{"n_layer": 11, "d_model": 192, "n_head": 4, "n_kv_head": 4, "head_dim": 64, "d_mlp": 768, "vocab_size": 8192, "activation": "relu", "norm": "layernorm", "norm_place": "pre", "norm_eps": 1e-05, "positions": "rope", "rope_base": 10000.0, "rope_fraction": 1.0, "qk_norm": false, "attn_scale": 0.125, "bias": "none", "tie_embeddings": false, "parallel_block": false, "init": "normal", "init_std_qkv": 0.0361, "init_std_o": 0.0, "init_std_up": 0.0361, "init_std_down": 0.0, "optimizer": "muon_variant", "lr": 0.0167, "lr_mult_o": 0.684, "beta1": 0.95, "lr_head": 0.0133, "grad_clip": 1.0, "warmup_steps": 200, "schedule": "wsd", "decay_fraction": 0.58, "decay_shape": "linear", "final_lr_fraction": 0.02, "batch_tokens": 131072, "seq_len": 512, "doc_mask": true, "train_tokens": 416400000, "steps": 3177, "dataset": "wikipedia_en"}
Each number is 128 + 24 x the weight over its row's rms, rounded and kept within 0 to 255. Layers, rows and columns count from 0. Numbers have three digits each. The size before them is the row's rms in percent of the matrix's.

# layer 5 attention output (transposed), 256x192, rms 0.0969, rows 199-235, columns 0-191
121:138105142138149147147130150131090104104125120113132107132115134105087114084118137174147085155129132103133132099140190173150099129095212166139146104138078094128123098186149150133133128140173136131114124081151116122118116136107133133153117132110115133120115112131136139120117139174146171125142122120133147121128142164100141115144086100176108106178107089143137151124128048087137076165146136123137179105131123161104116161115121132104152099118095142158123105129138102106131145127130148139138129109119126126109123114105106117156157081125101127109154149144161131175135117133099139145
119:129132126143185157139104131148147140111153104116098135128139160147133118086158126124126132179154124099132103167158130108146111136106158080106155153101156131140115143129143167089160068128128140097102120153151118114106129134092125124118137121143062189124107146148123038115146114145141076108139116144154126118118121123111112111119117134133137153146132130112104133133116141120166087124121114127092144150139141123130125117107134107153159092126074152146171083150120140090120146115159154157136159124106087168144114134146162103111104135088136084144159095113123157140152171137096124141
105:133122114106153169114133120088141127123175048157150083101132154148093137144120148120115162152145103105112117125083168120142085088128131121147142116141106129157121114137106100156141073091119150127099104135139126099141101113157122108119122129144141167123125135170126086140167137109153102144095158117099115108135115079125132154143166123138130137179135158122100130130162164142133104111125146125098134136102183161131161100091138150143120086184134159084157104144170147134100112125114091149152144105123121154112124131162117173113125115119128133161148082111117157115124131125098116143
107:128098102074148141100088099140145090116126087138119184115177152157138095107120099088161093138119124157123125121149158124074141175123102092127127151121114105122099143106131118134084105101135152111100138142154174139143133114095126157137120119112137141132152122132113122145103128097117127154159117150126171116132115146167135133166144123130107147097111124136127165152153163148133170126099092145131099157132082137129132138122146118114126129145131123131150096128144168113099113075162123131169141122099095155167182144162135166129108160098115112156091125131166074118085108130118132171
100:159131181141143104131148130137111131130124134076154175144163144147137083106125124139142127130138137131109134150127141179139166159093100149119117106144113127090137099090115124144147125101085130157140130126153113117092131130128111129135147103147107151112137118161135051100076124109151140122147129157135141141162131136125130116123158122159126124098112096130125125129130110151123098123149147124111164099157169178119082166121111117127105140078124133055111096149100160113122074103117162129116173164154092151111111127104138101142100089169152136129116132162085122122144165120142114179
117:154113111110133140136101125164129109128121119127070144080168162170117136124136085102142121152128125107104114152130124155121156112130180104107087108109112107147083128137139159118087146095084087119168185136106151116148143115108133147136109131177098102143120137128135156111142089138111122123155120117092147153129122143147118140134087069101119113160113157105081156177117118133112137123115150123112120176118116143151110143135137131150127166149133113110131089140162145134139151078128147132151093104161132153159155100106120188150123155139132126125125177137092133120117088181148104107
105:151132117156118114187126135135114115138114132120088146151119173132121137123146118122140135150145137153140049110123182114135155115088123141098136151134180128143109129077124092134133134131088112130126109133143135129080149144086133115173151149099098118146097129151081132126190120139171116123092131131164101126113085132110118117133116169095145118155107091079129095157109150163133163107118163106159104134094120110149114098128138100107152158126137190097137116142159137120151111150103148165161107137116110141097129126106141104109150140114099157114103155162137121130125181150110105118
114:109115131131111113157119117089133126125108118126160114103115096145113156164121122133130162129148144120132153157188106149169153113152179126118127145119152161127124090164109109138136150123101153153081114137083086158157125098156141154127148100090127065100167083149130143114171108132130158162123121132130111136154104145112123155115150123111132116152128149138153113091112119087132152116158125117119083110142142176146137135159125118132086097178142135126077136089117128131103126129139109134082178152114135135139116117080128094138100118161124156099107101107116148141112178073168144119
123:123138127113133125169117095110133105132155119139119083089096145153129118112143100144090085121113158128093115170140156151149122147088140149111120122127123107122101149158129114134126116094121073103131105134099135118146148115095162134142144177134174156162141116113093099120148097173152133167100139139145137177109131139110128138113156176135117132156112089091145120151143116135139150126141054105104129166138148154104156113107114091136138110127116129078162083165124142134095156119113162169180113146080142134101093173143101124099118147097136143133099120116135152146143132179115127135
089:143160148091138131074113147112098082095091108135176114110167141109104101111102162109111109101149140109164123094147122120082146164122116187107099146173089118115138123104140140099146123117105124116118129104148087135138135134135119096125093152174146153110133109155130139106120187154137082110107148127128130134146132139101146150109140115165113172099117121137114123148117115150096137114163191150115152122133100153146105117124136104132126164084101113137142110148153120124175067169135128124149141167157077174168150113144116110153104106139124151138131140125120125100109142118140149154
100:135112120105162132138099140161149124146138116129121112159077119124142085134159115108119161127119127165129142076171124129095124126134089091173132139144123127158148139077149084153062147127176160117143137129157160110119133133115121138128168143103085133106107096138147124105110138114137116163164113101121120133126132166167140148103111152090114105092116112147154110155112155103128125146115105134101098176132090126100147110142149131128119165116134114130189135121112133153158157088158160160102116114126167146135111124158095073149090106112121081107122104119192118131124132128099150150
114:166135139114140088135109153105158143091126133106101203146153129129138092151122085105103090102140137159124123155161122181128143105138128127158121135146142135125177109141145166130115110124142150140102142075152183170127154156138098150118137087113146167103119082125159145138121159138095168171163116115138102085132119118135095086081103108158142102068129118123130119132075120104147150124105111133112115130108114122105118158120178080152132155126155124121103108153109109156134140134139133150123098130136085157119128116131135119144123109141142133104144107144130070120155125107165131104
118:105165140145121100114143116097083114109102150157164119150153164107142113110145149111118133118139122120141108175128106106128179181129112184103125088176134079116141147132125160107128128127124127099163105122109138146112155155121118073115119135134144164143093111087132105109138112151131129177148129166137105154124133140119113121107159146134143167117121123138110158130154155134104158116159114125130119118098094148082115166124108107161110086129122123123123127114098136094134091184107131090157161135124068139099136140118108169071155129131162176115109123147146151066122161120120129125
102:129156157093135121076128075090183102174135151157136126098152141133141126129116165113121096084110129131110117129116112125117126181162105130110140123092115104131129121104154090133149120054118143127123154141128116106117116111137149155119144176134150106119131121094138154135119130134122136182128140110133166125120113127111132145162136166122122129090102103122108159122130158171174119142144107124153118141105089155115140170131140162060142130138107131097130117088099127079112137138116182117120129145049118088170137112127108139176142165120123149155133140102112137107147140148154151136
125:164145117146127126101123178129110150124152096113087090183140152143115107156132130137128180134164087109123140148141136125127118113121112156101096123127152138113151144128132114147125095142167108103171112096189168144137149162133125126133134095126064138106112110168153131145176140121119151070124146095103111089153119137119127091098140095142146160132105167110149122130107134114120152089146154120143139112147129096115122133137130109117108109145135135126139124141124094149146126135087113158104120099196109171125134113110139135117151117153131089075125067114151172106140134085132160085
110:159114151090112155122133125154151088120155111151149161140135092105134137105120085130164100170107113144126127120110096154144109160081115123136155155129094112145143121103152106102160114106179141115126155092129166136116125111118135164128160074147175186095159093152097083174108169116100132143140112118112111079155118129123122147127141122169093158127125190141132115090084091144160103117087103146096152144137150100098134118126136138094125161130112134174120134147125126124127145105089124145127132143141120102116111133154167123136100085123107130119130121149163129108163142113104121159
113:155154103155126119086092103184065131125126093116141156161161142123137141099117164137161177154122130128121131111130119080116181151125089132153157117134081120122140140099144103147099150135162153122083152123102140137103099157144143112179155121176146121074117145142162111108125130133116098126133090125103139143121129147118120182162117110088113137138144155153105114131147118143116142108122160175157147082133060108138140093111093190138132139149108113138120157108129122159141095120153135126113112135130145107143123119123105113162120143116066097126118114113138123113136125110122101160
113:154116099150131146103101134181142106164155144135041160122097121154102136150087149149121152140177148141152132059087135092065112103126141096148141146082150140146109149156130104093113111118166108134121129114161157135142100150135125135153101128138145123125108147137136143150095121123164127105141097091106088155104132114091116156142124112081118116124154181135109130175168138139133130124100113152137114138106089091155113121136126126143140106138136100133136125112130086140118115166128103134131133084133184140125160163137134151095126171093110133131122149101125153132149152161135129129
116:136116143099143171132169116090188149115123143128133069145078117098096149165169119116130128131133133135090105133099127144118139084165123128166117095154176145114101110124170129123126139141119140125150140122172123121141123123094181149092114151099086134135084153124148157152154135154098118067123177093153133137149121115137166112119147077101138128162131102086143131131119116129116147157136117105135123127176138114129139123127154141137123173092111108109155102133088110116160169144134119156131100103091132133076101103149113112147156132117143103128154128148114128127173084131114102106
121:094140142107173140122181141165121116120090153103149134125144130130142102106157131123153129152142115121123113117168120144134099082147142143119140150140097135125112122064140101167165136120053131144140126143151132120059115131141139157087131126092123124104135143132147164098143135127151157099115143141167134167157155065165159103121103149122107132136116102136128136084127129160112099140136128141105117096144141168151098114077173135111116155106187151135137132174113136125117116112172126153107136100115137141106104120102083097135103114151127136147127141131141065091109137161113119126
118:162114147150121137099119157183139147107144124126116166160143166134138110114148185109124157140135125115111120148105109111124137120129131135151160148138131128120101136100164155120111122118076098130148139111130154156089072154115115125146157115127134123109098105152136165140137161126113130132160122156137147131141103074125128096141127110157098152115151143115126146122133158131182134122100090146147138126127056157109078162106110165106159110135114128147147112146092141059102128144130101082127090119077098119117132140087084112097134172165126178093135134133105117111140158149147137092
108:166140137124082104126072122096087100108122055146140150117119144169171131147156131130148135137088135099140129146169127105132093094152153132112137081162143118165106124101136117088133126100117142139148108135098124186137124119148124131128156124157138136091147073130153120111153124134148124144154113127126197144139119117122128139124123127133128135135138177126100140139142167133130140117111146133098120144093123117146095100103154103117148095142115118141123137189098156139153100168124152120115141124120144130118140123121088125115114169130112120118059096108110136093123208092118171153
112:146114128128110090171128123166144148097102109158165123124133113144098164159144132111080137186110143143157149133134135138150145080102163133154114124140155126111103145129164132136155125125078153147115118103083112102091115135123124143100129091117155129173123124165114098124135120136147111121161092094122123083108137150152118116131112114122127134187137156121158120150141135136110091151091155146103130129108107133158129130125124125113155146147096107156127082095120127105114165141061131092156132180113147117152068118100137096132090133118145124129137129150173128202126146080101140132
117:125122132114116111123116106109117137075116105131089129136129159137119118141121112130100114114143166138104119181148122171137116099109159148130139152130097127144106122130093173088126127113173086104123066132149136152121157089126162136116107116137097126122132101125105119130160121171116172135079140167160104124114089111123072146146109115154123122115109150091157078124137108116152113135141124111094067144123148127109159170143162105152131113178110128112096111104107151131155157166083118121139169139159111164094145136160150149129159123160151180116134116143133108109155163167154131114
103:138121120165111095150143132150128128138153129135081180128102113149138129090141100133137112184144143122126121134129116112131141094124176104109080125130156089102130124131142137130092136150126076140159103155115086145108161165150094122109116076117150143150136143164150130105158127116135159124101094185158117167074165099171106108142132119143137107124111125143121132135208110117122092134118103123116108093104159113126102126121136122157117093151153103153084159159169133091109103139141112113114159104191136124105114115103121128133136104172135126116128118177130114154094145145134112130
118:135135126115095120143089129133116086133069145105133132123121096116086116128112080164150101098088102135144111129094138083084143150130109106133116153129119127127145153137122151108109142150169128135103108074146144143143162135168119106064160094144168146150145151082128135141093121100104149143133166109152133107162143130133132137104177105126151157114139111125126137134108127183132142166114115171120117069125123122151130134130099130137110124089140134131109187122164114151123116170148105110119131155130102106146140168184142137150116132098143072130104130170164111168136119115148145138
127:108152134119117125133117116100098108089150113138124115150106150137150104165121111131128092113100111165154145080117123096149108087148122106104162109141108118164136127136155156086105131122164088143141134137136160181122132130125169119083121132129141101150109129126118160106157127154151157106164119108116143155110163069146153142114111137128118124166113168088151160142114130143126112150129119136121094156118156129126083119111164129162154123109088070153142181145104134155162116175099126094123129113154134125079129117167114120098128191134128135125086138164124142085154134110092126079
122:181161126154137090139101157098083107157122135110110121150077130130115112151142151137163134111156116149130120166155132104165082157176138090125145107079170156145112109157133087145142100133180136151106125140106149130145111108156130144160170111076102119128158132118112052139123115108166127164134126113137134101107109140152107124140129180163144118135104148163150105124128150128136109113115110131134140095165158137085175110156151121133093114139124116112128152128129118128158140121149124125115119096110094098097120122111152105135098140113117073102116092136149131100146175099150102112
102:111156122126084085101131088164168097133146132132146146164127104106128124096107162134156124190109128140143136129130087122143107120135075114148096119104119130148110140109127157130092179137102130127157144134136122082107103144130150097096108116156162144141100146101173096100119164135116126111132138137134118164129143146178151135138112148133124114139135150140087149086192102138112120154112147126160132080144153149158108127112124157165131152111125124160091180118161127096123077099145112101133165113144124114148115130129089138137096131113113128131132148178156081139075094101107119125
122:124158117105094104131135136123150128163133130145154113106099084103137156193130171136079148102138155155122107131144116114126112073146129107167146134124147152124121123114132128117172154117137154120138077116075129105129162156117154117161126102101115116139120144099114131166124138150127119123087097103157108126126081117123093112093130144147154092148156087107166140092152137134122151134145121125143143124147149132142129140159135108110154103149149144169089144069071101139117107159106083148183140159088108103149124130133146140129142130113152151155181084148158091128115125127088118137
103:112113135145089114129114132124145157123135096151124152084109125165137123139091097095142171164162139111130117102165137146126128104139087150114127149166142124146100157069140104147182141120120133154116072163128115135153155125145121138108103098119065145124142109126110075123140139087161078107117129138126170118150134123114104078139156131148137128120126146101132125121134150129139126069122131136097142142165141107137132081100103090087165150132110132116141116133122132177132141102124140166134152149141132170128113155154189125147126091127119113122103080093163160130125142120097180155
109:178147099110105131169152134147108114161094117140112129095095122134123107141125125134131167135134125126160124113136144090118103121135149150135134171103150120173128138104130099069115157101108131086128117100103094160126110119133110158152130157117165149116164111149160124115161166114171144109117115140143134166131138152113131122112111141148103132158148142146131154142192156104136104146120093120093130112090117105138136135107121092064137094171121135160116099174143166088105125140090058113131119133093101134168154133114123118153111129114116132150110102099138140136130208112104144108
114:156145114117123121088103138123140133112142111124172109093128113112126156137147148103131202131139111119131138181161142125109149141074171157117179163111118103127099120069152147113105095113113169118099092109105149118098110107150175084102147165129145122132132103140106142136163139087134114092138096123119072168095082151172104147134146135160097123156129119148152092166133127147105191106146109123119125156151100137137121125118138139131118148139157139167111113126129156120115123110097099111136117142138113100157130155167134118121063149120123139148129115140096129150117112145096147139
106:131143099112125133166110120147118134123160104084090142157148126144144113151121138123125106150178112138160158150113154190151123094116180090151141166114140134112101081152109159076120113140099139104087131129149137056136100141127110186131115122128162128161141168169131107135137087165129087141150116108103122113102148116136094116095124110121137112152131128130095130134149129156124128167085114104117161139126131138152136157112177117141128112152107107111091120082145128110098129115166143109129118123072107093129168104113132112144152168115135101147184128127164106142115123132121139097
113:145132108145156145150141129170102161125091117120147136131128150147109139178092130115103142117122111138132118144126127142125131171172124111128151146158103112113107114099128143127146112169097153142096118150110119123157131136112133080122109129117145142119117147105099090113130117137171099085110110141132166109108179189167108087152089167145113125141125113094084086170142155092097149111132140154150152121127107073105128139150106129110117121097170122109128117151174149124152152087145132127130086125159123124085145154086135133146169158064146086114130154137143126116143089162137085128
124:101131135139114147136132084106145132080097137080143164144147098154160106076125137142112071149114147104168135145156132094111102165113147094082124158129132127158094161151101143114108121158132115113120133138139109135123123105139160139118134114142114146124149147130113082117131111122148112123110113142170112118127103133160146137092107128133131184163141141116179110169121114178154118143181116077138039120112149133149091125145109148143151108141090128130126145114131139119091139100196143102090106152099153117146164110151125139119129130131122128098133106153143148167110155124134117093
098:109119149100132108125070162116116081154146080160086130130121134096114100093116132130162128138119151106147145154109147146131113040115130109138119144140097164095146131147118116142099141121123118153125135113153131122165132127148139122128102156135116106128123135144172138121148151156105138141166138107128148123135112073132125094142099076125129112133106134135120168128085102094141129161133123143090151152170141195180115110115144132123145117100095125124093086158132142175072138147135149140122145130135128149133106105145127075144116102142148145153147128093102131188113141141124191123
# layer 5 attention value, 256x192, rms 0.185, rows 200-235, columns 0-191
099:113129167113118146135134115169128159129140192145085116149113120123128096144132120153150109154109135098167134134150123115120111125119069119134190160151119103150100096093146117119153088121119152150130123142150095111133196116078103181142127124148101137112084177125154137154144127125114103123113078112097115129166091079152171130124112100143147144125139176161102133110171115094119144084145101130103124104136164131150091144103126117156123141157121129083135076149121114144117122152115121165123130135093176141145152143133149110109120113128138105139152136138129097131111132107082132121
094:119160133113111145139143131124085160141154132138127125146134118104107162097109166091098100155155114080142150113106131166167141104141104112140145161147128130143111087126119118150115142142146132123114123154154133150121099146122137151136105162115093143084134118119106105108163135121145048161116134128098125127136148108129133124131147143149150105145206108156113115124138148129130099110139159118107118089086173140141153106076116160133183137139106138132151131123145162135095113111111094121142112098112123104143119113178170093127190119086148148151123092094132163122098123091105107184
097:111128131114108162141111137158098113143125125170093122140126134155122103085113105175152097125090122111135106112118122097141099113176116083116115139143116149178159101108083101127099125141112140141148140111149163159200121095125091143160101161141137132131123134130103147101148142131085113085165132126127118151163121152134116107164119168108137143104164132107151117140128131135101122117136100159150089134102118114096127154123157141167127131149149097120141136106124191135128105123082136159131146144135155100148106140122124111137091145131130166129102173078103118132074076141182091117
091:141127153116110156132155111124145150110126128091116107111114122150117138141104149140121126083120141167136121163072141145121137135105133126152135130178111115128130107111143107142109085114129104158158104090128136132134144118154119151130145140147103110131105151162164120159112143139175091135102142130126149142121110161113109143139128073136133155127121130150131122130175095131082130122128157141104137179191120148144089145070108097100152112097156129133179098160102123156149122102138110127110164154127113126088114127168116137134081131135120147105063140136121081084194086109090120169
100:099140143127140174142094143155171119108122143167094147128119124153110041160124115142114136119134128144134086178133147158149145073162158110117088135118135130139111108133115105084131122138117103162159145114125107142136113093126171172134132141114133104131102128102113117129151129104125150091132133148127143142111157154162107091126122117147119129125123149101128119149086147108144151120125132144136135111117150109118115154118136154125153133159143119057094146171151088111129113119042105134138111141103137170153095131081089132173113125121170140121152138150105140105173153152149091111
092:131133147117115101144161122153192156135145102122084123132160101129107131134175119123127160156131116165105109134170130103165107148104093094104104144153143156085116137061141092105125120166148128159153128109143074143102171125126137109148121107080130156144128134108103086134139155117107080120142145136108091166162166141126143104111095139156151128165112127135145151115134145109103145127147133130117146114136143151139123115129126150102123169161142156138106076153113143084151151111151092113100091156124103164114179132078101100168127128113145104116083122140137105147136155140127108121
093:121153113175118132157111116085112102134106106131148071091126109132119190118171137137135131127133156131153116162138114171145155124144130173171121100106118134122123117156116160115163152125086135109083162131117093135144134141166090121110163119102139128148085145138140072128124183118113101136115120143131108132178100148127144186121177105173117128117112119126124133110142133141157091142111141097117143158150115165106140123146125110112162055111150134132123128130145143135105131130160099178081127134139096148113110112087111121106134124113150102102131098080114144094129144159132105154
100:083103143104097103129138086152141126109188143149086128119132126171143096118153095174126117120153160113141139130128134123162099124111095116136115131101073145114107089105165146115172111167128103167123152127079132148124134168119164158160157127135145149105157097078115137107148095129102097142126156120163149146130128140106118107133129136152145100178137123177105120108151157127143123111086145125124071135172126128135164130133126120134114139125103121117104090123144172075091127138144114146131112150093150147081101114146141125143121137115127156139136103095152152133099113181107112170
083:151149168139120171139126132115154174068124134109185124141147123136125140116118140127146117101090100167138080102155137093139167179101130136139127189144103116161168135126119119132109151128088096107129106094119123142139129106112142150145101162149165117070138111130110123148106122120163084067072126108086152161108127120108117160132092095095129162104136132150120146094127093119148143107138161128155123160108124139119105136128129097132135103143127141150120135148132134095170114125150122156174170095125120148143113096152139121127146138136074146103110114134154108120141118106149176146
085:099141106142136141112094156087121088115125104138135155137100107160169131097098103093147116091118133082117185111184149104123106141124127121095135105187104179149127144113138126101123152162134126137160168151157118111167111131173127169130134107132113151099119117162121145089122127111108133143177146117153133137146103112134108108101091179078136138113142094101137104119179132114113108176099115120147115137151112142106106109181136135131076100116138140112151138101162107150172128114123116162130148112125144124134140132115121158132091132100099104143129145121156148148149093170086123132
101:137098103147105175134100137118156092082094091151157137105163122139141114166159132140143128096124121084148112120159152161125100143077111112139110128112150113154159148129114112158134070117142139171139121140108129159171119116114163132120146107145098126143134139156150093123134176095153171112135147128139155107150135154114148141123120156126096158064110084137109079135104110152159149139120105097109138163169109133126146162146126074115130126157144177147154141139114121168128113111143136140140155133095120124098113127146140108111083114152110086060090126144126134152118104126134109105
101:155081125142120143133128099119132151113169143129117121148147164128114156118168128183149164151112091129136112122086115165123141148113098180109147137134117084078150144074116132135117108120100127099160141118117167131147115099160120109129143181125150133121147140126112166111134120115114121150131122171101146148140101123095128117110119110129113183126119155153125114152139071116127144089125164101120087103145106106157117101083107116184087140164084146186117127147127145091119156117139076137110158114117104118103112171129145131087138124174135135126107112122112128136127153137121177157
095:116129159112095138107068128152096099137117164159094185157172141135142100144079112122133131106088156133122104147096155107181150145113135171115116110120124148163161109120160145150186108134146129120110144156106112107113117133153085131093146143120101110160134094106136170075143093132102112144155102130112152140146134118126124166135141159154133147110099146135150122139125103125154145137143124121113163143113114081131152112127162144125145146111156135136129103089130159077095146128109144114158087142182132116119104111111100132109131129108081171125088101133110120088120126137164145172
113:157150140129144125149101144126154146111099073124140098145147114088132150151128143097116169149121079131128163164143135148115110141160118165104132159141152116131125154128120083138114072115146119162141096138151153105088160119119132133138146139105103127137114168130111134119123135120149134093105152112119134116121143126132121069100135154133136122111136146140122069109168120131129120102139128110130150091155137155140126121120087090126145119127100184158102133163113062165164152120126130151044187108128112095121140127122131114167147108080167121127140072140173148122123110136096132130
091:147148133100136115114138091159090110126107099150136123146119150098123087175082114156177081112128073093126150141118128117090123145094156107132177100121156127153151106133115110127103139128145120122107148114102116098157149156135143141115135090145118112146153114132147108138152147108162094167153138151164134100161119180104129149141158125131144153137152123174140138041156100177124141124108126125147160135113146130150119083119132087103107152142106097105150148142139112198154123100110141103140138089103134115169125155155134105136131100140130131102117104110153103107107136143132113161
095:154172100136114126143124124150107091125133113112178175157111124140126143151096133097135126166138111114121192089089176103113144099166152130104173088147092148151136112098124165098102143170099112092139123117105132137172129093120113103144143122112164101101115131120159122114141172125101103124139095109109085127105159116139117119112119129077148138136136152078135150120127096107091098101106133170137157107135124150134105119108108173130145142120129098118159139153107129145096122118162118061135149144126143165122110140118126155136140116149104080181136120147141125141146138128185145123
100:129119140153142123099077115171138119122143133145087152117129147118161141124082102093086161157131150102117172100199135111114133080124196099135103114140120131145103128118107106134096118125126092160107094117129128105141112125110123103159098115125133141157096142118121148144124124149151105115166104101115114131085125124117133114125137135128185113145143166130162143127141135139105108119132112131126155080097097121125161122175118156156131086146164090106097155113099125145086141138104119122152143106108189134104137147137120148144172136162122116190108143128102181167131159112139148109
099:122133159093122140079132140129133126110123144084138109114112131093174050116103072088100099171138111152126091138134143150131157108119155134149119117184166138093119127149138121104173157137169156151129138108133112130121131157138135126112103137104117141121124106141129111156122078086138174076125148114166129106156132116114116094125144134134119128115121120106138088150114137072128121159156144102132123118137142086118153130188119133139117150108121175132116115115133135115120160138154138120150114114152080143094182093146176102128143130089139114111177139140151136164108143153085117138
103:140136128091166106136136124171182148139094104093148113104079107173096133126137116104140091097102168136138079155126139116100161158156113100112127129153128148118156147141113105101155140120121128162116124152161111134103104167149116151100152090146117153077122127136139126118078147119136109079111145141108133142133134149114112103108134108160143133142117107131096114129113126090063160147162150161107110128171167123125097103127148159147139135109200105165152108129107160141148117144144163123150076142144107119118162162148094105103116150134111145112136121105141167126155106110115139094
099:149093140139120133148116125199170123107125143120096100146124148084159149127100106101114137173118117154114140138102107115135149144121117149134157132146167118178120143152127097129076111117136124143149134140106145151163109119123073104135171105122100108127127145122159117131122141105119127132064155109123120142193160135153130134133109102109125214090135150141152101138121120105128152154126151148114096121153126112187118105128164105132119116111156123183099101155119132126111118117145148099132099134110192117127086152097128073117100122101149102122112104119124125141134148100160131097
093:132132146144105123190116130098151103134132147166142139120090146141119135164096115135142123105109082086171114128159135118104098143140139173122140088116138129125100134141100104102139161187117149146112080130114127167163122094133132137168185156123136132100136107123163081108116139150149123145129132130066086128148129148147159131123145110125137165158101121128138129118104110124114062073122114132145096111123154143124128103106166089089120112184119119131133134162096122102116104145121158149140097119163153137116112134113147115116136146095157102106125102100087148130086128160144165166
096:145114115102136106118153160116134133103111106132151098153136159123131107102117143167140117163097122092144164167167123136104150129094134116156146134114166151113084108145104135109128098130137109113135158124138073105127160125159115144111094077142110151109117119109167050120125156129125121194156152138095102116109130113129139141157146110113135159137120175126158130107109135152150095172110176130133130157140095144106116123082168158134181163077106139081114106125161125105149141150108110100118117152097175131167119117129150139108119096123115107103149120140152096146117149160112108128
100:127132115128133088125172113095113142123129142153118090121139155125153097110154151107125124116169127104158100131146142148141099107101149138123127165107108084091131149075088141150091101148141137121121103158122105149148151133118155115138146156128085088132103115122111116149137151107130136112095119170146126129178130127140130158150090117191132104091094136192125100141178156124112196126106136089116083128139174131161137152166123111116138106155107129144122120111104146094144143120091116151076170130110126144115149085156145097127136116121170135100092088117134144123153111142155148130
090:161117091150166098151157157145148141108109111130096127119095169136090174124128121155101119149141152125171130153150128140061149094140107112151149149139138119079122154069096104125113097122124096116132134126152124112126114141098146119113139085096129084149130136141087137179117168130115139172108117153139146137107159135151091128119109120118109093140106123141120114193136127129103148159113089104107118131169151154151111144101137160153133139116112117129105139151069117132161099135142175147122146151101134136168137119136113153138107122170158144124135125104075170109114110098102164098
103:142124124096084119146110102090126135138107116132172139108132186147089130099139123144152158112099137122137162103083119123113140149135170145099125136140155106154123098105084153115117141147082105122160106089129148142139107128143146123107159110153173109154157124100145089121138066128088144135159114144142127104128141139109115164148117147098122092132111088123146147126089156137130126137145088145177168150098109123151114171177090129159089146133136104154119144117095129155111108143143099142121140080091137102137155128165160149099167150157097134160109177124142138123137131101146093117
105:132130082096156093152105160122106125135170122151149087158138146123137072188107092101157124145153106140151102084208122133098104134131171112113120122131162134125113137129135085119141162151101136144094095136134151144106101097139149128142170125134134109112160113139146115122179105132155137115161133108106114151112157108151128132093108118157099119140112134143158141147146136110128127108161125105132068134095123120113124120151118124108125137129117144170093109149103103157151123161111125113124099105145130109118124149157178139088136159159095154157138103142062138094118155163089149112
103:173158132144105097121133132129124094130093121141119120099118132119172147134161137108148079100161095152161137144120125126149108135132094112131138127103133117167120089139135156153146094128124087137132134143148125149066122122143100089148151102137144095175104149179145102132137081104126111161163102146108116128154085122142150138111153152114169111145128140162125101136203141134126113107100063134109142107100137138135135120137151109161128073132136140123164122113129090147135163136158132149097132161154139119099132124060180138141122141106119100143079116122134100113153165108098138117
090:100144125110149109146117132122108096179109152089140169145071170164121124148088135158152105136117181164108111109124076120123172085170087088160125112148149154099165175118146133137105124141085095120134144115139162117114116109159125122118119126164150097126103106120139127135115169160101151149135121145167124089092151136106115091115113144100125098146099158099160143120110081118111172138138111115153142105150146125165128115090121138149144144115113107174137167142118107135124119106111112084133132126142121138132109112158119158091122165155078125139129150143109162106126113163143131099
105:120131138119102107105112126099132108171123138100117121097114146122158125107159146112119154121141138148153123101169103152134158123091121115148138130146150113065082150142115166120159105142134170115116138149108149172087187165133083113142109132122116136103120112141121122145158137119124141124104103186121062116144132153111109156121115147152153087158145138149138129136104146164172162097101133079136144125135100120110100105137188162171134109116151136114090150069101166115133151168119105093135123121147132117104146125122114124129108131147082085118124093133166106144082133143142149143
093:150113122152135134156157125097136160121127159158119101120086130131146130097113130108191119128124127059132128128154105100118132143161093134129133155156125080126082143093117138110112194118151153130149098119159126101121186128112129160122123135144111161116105150112093099141118104128152102147113178080126123140145114165117135122155188111138154141123124100118088122069124111126104100087166113122144110132173110109130142126112109123095168120147137118095119139103145131134169145123118131148123160157154115092129121160126112177167157138111127145121122087139139113149072079133119104141
089:174151127141140105129145115152127171158112122165118153143117153148135156118132136184134144119112147109128109101166167081120154150130155132154129117113162120110139134119102124085104133128118112138114126157104122142153103156173094136164155136079141126120169192106166125142106142164138091156113118132110112153156146099120147082117133095122115132117120163168131133083116154129098090095105107119124117117140143151107142103108192093115081095105142131124078163094130147086100116146100136147118124125087129110168155107117145120160154165137108087147119115093133135137105128108128092156
096:158106152135147102128138132101117142125141149126127113149146149130125124118111084153140122130145157162133119147142155112140134142155130138093197122100138151136108106132095113103087136105118142120123131092100136148105117159128084150123093173133131114053104087123131068106162152111118071122111101127186081111163160152137136119143155141135119125131174127139092145116137143106172146102097127149101105155118104137132081145091177134133148092127141140137153112159112159119121145099107088132098110133105153147152142113131118141128120137115125074151160130121175152141141122116196153115
092:084111141114104138153120113153109117165127131123084126110140150141151131115123152140132092190138142111163123111157095134153157086135154089147093196129147082129140116131133120115140128109165145089072111133147163097135115108170162113130123049137125102112111150111134128149166161154145133139198115093119128146131125115116140099118098136129139083116125152115117141144110132133158118121116140163081143131134131091134147153121108159133131099130149111132140127106166094140109129141143140116139083145072131090104143092151173098117121118133144107088135130105154112157130163141174136104
095:136087149128114165112184136105120125141105063113149131104159129169147120131154142182161114126122108125120124113089131114122136139176105126077172143132160098136097115103155131121151126132120125106133132124181125145134100159093160098184091101187145128109115166127097132134153092135146139147117130092115147133095114138111146089111117162135108149159147090074118136143137153111083133147142100177084099123139107129134121130102135139115100125123180129088107125127159114103081114122124123099118129155145135165126129121152102150160143119119167106138141127163147115141103166123116095110
106:091099142138151125137099127127147141096088096131127097161126129157083106117125135142140093125118187161108121126138056149122104105102130135077151161123097129111128109114119138101084112133081147119103140170126131098139137111117119139128184135120124123145163163084165114162145106113085121131178081120161125149167142098126201156114137136145144114130107154120169120126136122139104121153133128165123113155121131136156124131139107132136160130140097084138133146111110119104151126114118161173108139167113126169146146116153156103125143147123126087120133139148142077084089101146127167140
088:117166105147114119167074140124146157088146172140106142091113105108147130134087127081103142131138162126163129175136124145156129141142073143170141122127115124156136150171103155133115092146115131123108083140110128136146121102146148143110081121124154127128092113097121107123135170118161147098121180154107143165117114120173118122176101050129112117071124120131161157122092152113133106119153129112123107163130117138146148131144149110075150144142125145120157090112137117163136121167102117130132139120101111098132121128182151074151147136110086134118158134101121120130132112141106122096